Each number is 128 + 24 x the weight over its row's rms, rounded and kept within 0 to 255. Layers, rows and columns count from 0. Numbers have three digits each. The size before them is the row's rms in percent of the matrix's.

# layer 6 MLP up, 384x96, rms 0.14, rows 288-302, columns 0-95
104:109107138118164101115148133119102140173146117102155148156142176129132152139105145136108181074147135150162100106118121132118170098129137175085130160115139150147144158152147161129097129145165085097155144132139156103112147142100133125142121132126174137123136072104147134089111129137129162101
099:165130133129103143080119158112121207104125105075143146111131153120128141109126176134124148112151127135067165126151118081128126115093112112122111150143113138170153103142156152155118129110102089109133136143171123133156112136145153106117161112130131103115150121140113142148125128131177073118
096:106118146134105133100134108152127089140116192127112104107139111135151163120096135128096148107127137120115120156132122126176099110132134136150155123141132143115135159139090115128103126119109105100132112129182170109108085131079157055136121167132137141101157156150087090112139124129115092171
105:111121132133121118084109068135102099111103148122073164125097153144069139139147107149151130133138126136123111160140112106053120187149114124129138112126154130141145140135149161137171143111154101149103059117105138137116120143135123128140117118115120139134188116113106129107155144138124116158
097:141122133149128109174121107167146087107136110117084162130108092118158139148158106134144141090152152117106138128138132121161117170122124142141099147127146091128090090102108162179159138132125104110109142134158065151118102125103094113133096169111131169108162109123127141096154144127092098126
106:104120137114131083124144135103137130132153133135129154094111118148157160179131138067084136111119136147097139088140163100090152093111111117103130146127148113126094169155095142120132149133078107114153137079129120096116157112103143116096084144156139142155141163109146136073126126116151135153
099:143152114121123120045139168124112129090156115151112102110067142116143109098097145099132092114129119094085152113179166102122164159107132100133105110131136125132139120158129146130121153173143096136100140124092132149108112124159141117145120153075150124137128140148145146102132102098108138147
101:081120122162097120120135111209141137136145121136154143099096115110133114101156147152162135097159146123100176151138129105119112124156140090095107120116142119112129137139128190119116158148148132108128136122146094137148157140129108124149137136154138138187170146130114113095096103147125120190
111:089142144154069124161100153126115089127105182173107161143139133144151106126117140087150135134170137145127115162118134117159121137122166118121116137161148130104131145155146186151114137145150115110130123112184101166149114137103127169125147158103108178153151167164132126112119130139133116119
102:161145136089158140122149154114117134145138112155121195133131140131176144168104113084120108120129120135096112114132149094153142097124130155067106107112132128142144135130127158125087155174099136119113111127099116165085101131140141120124110150129113147121174105115144134120142169078178128092
111:161141095123146101132119156126134128105124103105154093140141155145120132139159121146139130144139099106138149129135143111104115126173146152106144167131123122169115123108155142072075136132105121158124130098132145097133211085092124134146105138084154113114117125162137148119061113153104141102
097:103161118135150091130122128138103112099114132100086145118130160150152113142103129143115111123080181100159116138109119135159139193155097105099110164126143120150111139140141150152124128142207138170105176099136136113120156154121098142164122129100150111133150089111103133136151128125111132101
087:092108199148144121119125137151115136104148146114131126112154124073125126173134109121104123077086129120144073085128096107092126115131136113116139117098162134100094159113119106149107110115099119130113120110075152142151139163110145118102115118140127161096134165094080124113111159130140138115
101:141122144131117131144156114157107141137114120162171139130148114090176164138166123131109139088194145116086143136115140104116168106127151116137096148127155165167120124144110098123102140135119138063133111148126108167121126126105124125137113132121125154097097132102080134057130113154134123163
100:156117109131119132107128112155157089118126154091148126111141156125122138168127124098114123138119174128152132102115123152114105161094121114103140151121116119091138070126082128133139086126111112071148128155117149160133091141126125071124113185122063148143107101089102138141135132099153108143
# layer 6 MLP down (transposed), 384x96, rms 0.139, rows 288-301, columns 0-95
092:148132116135143146130105146126157124088068168127097155086115104129143114155148139151135102185135126110114136146133123137132121150159152132138107071147160083059146099111090119132151134136123131138143130157128115146137101117156117119140134124171086147088106163126162085149159126124125104143
105:034120123127149091154159149152139150127144143156148138128122114187129109138152125126123157099120165171105089166131154148101138140110110106148130076154131166107150122126138186118117093115100126132150136138140142133079120113160103120129132114132128150141081145134121107101142119127114117109
094:163168098157138149149088074113135154141122102082134132114107126107090117100137120152102140104150079118186133096118139138079139176157133135095130144087105136122127093163132101107144129151152122101119150136109139140132173156133115149119152096122114077146140127103141128134142121097144156123
097:183126130128097133158126140105123140098118114168133114134115109109130106120125132112078114092098164084157097133158144142143118091093190154116086088153102150114143126091103127108117156129148137113159127138136114113147077094139151148143115132142095141128135155134093166154168111091128112119
111:125148108136112118154100119112107097103115100137105130150116107133108080105119100135170147134137135123183087117110129121155105065109146106126107158122121186126158100133151113157162147098151167135163175121096142096141147122131138095114143122160134131171103145093086155112152116119129140110
097:117112110140130151104138112121127163157118155128167122127120119130081091128118130153160132163141117128146100157066109130123138160128103112111143110153158140175151088071107118140089182113111128156102121169126104127151127108134165091171094109121155090106130133148132078150133144130114122133
095:138128063104112120214088137142112098117155157144116124120154135141089169115164134102112147132166127158130120113122175139105132096137121128134111162105106145146135112135132108103166104136132144135101131095152145094168093090121139105147127108146124107166112106097125156127145144131110090139
087:160146118084150114123149125085138137110120107098100115102139144153124092151062150107083093200105090081142108131119113133136145157069127162139148138141109157141138128122175130159130117111115159123110122142117133096121126116137140128123111141119143110080092136087134130149152133126129141098
091:205145120126189132095153078180138164099175075089137118108101144127112115152125128150111103121097132099126148098149120141092143129150117135108130137124091150168147152116120103132130111114091142131127127171112164117109119115153134105142109108130163105109105112128127150167145133140135131145
101:128135104188140130098099113120142110119155110128158101099101083153121103161177060152087130110148132128111172137131132143125138162137119112126093167150117150122098131121165132139149160118122151125169155172126109103121110117141152141123152176106122160100128098115141098110157124096101133128
107:100130128146111172134116149168085137142113163136133116145156137120112124164135114123116143112131155133148140162125158107134113155119130126118103119130159126103131133135081065163154111158157155096119156076094105135112097153106150148138154100166109114129146150133158165120163136087156078167
088:141111133069132154145125130121138110146171142158153117142113137121110137125136133148120124107163074129108083132151147098131121075129160146161129103126136147127166126114122178127152129101080172105138120161120107090124106118126167092087126148154114130146092196106154123119149116152146137144
089:036112091151116119142116138106129143119116117174117134165132135143139126065146119130158144123137124116106138168106123138145082093113104112121141112142141138116156079114134139143105148113130077134151124086143086136107143093136127157111116133119111073142129097134167098105094127135130125108
104:102106138140153145112127113163120201097142133134137135102116087154166112132134147124052101128139105164141132110112118119166143158125108106131146121142149139126136088167132091149105096159174082143125132118131146134128130131172132152119155159137105122135140130116111085094151142153115162166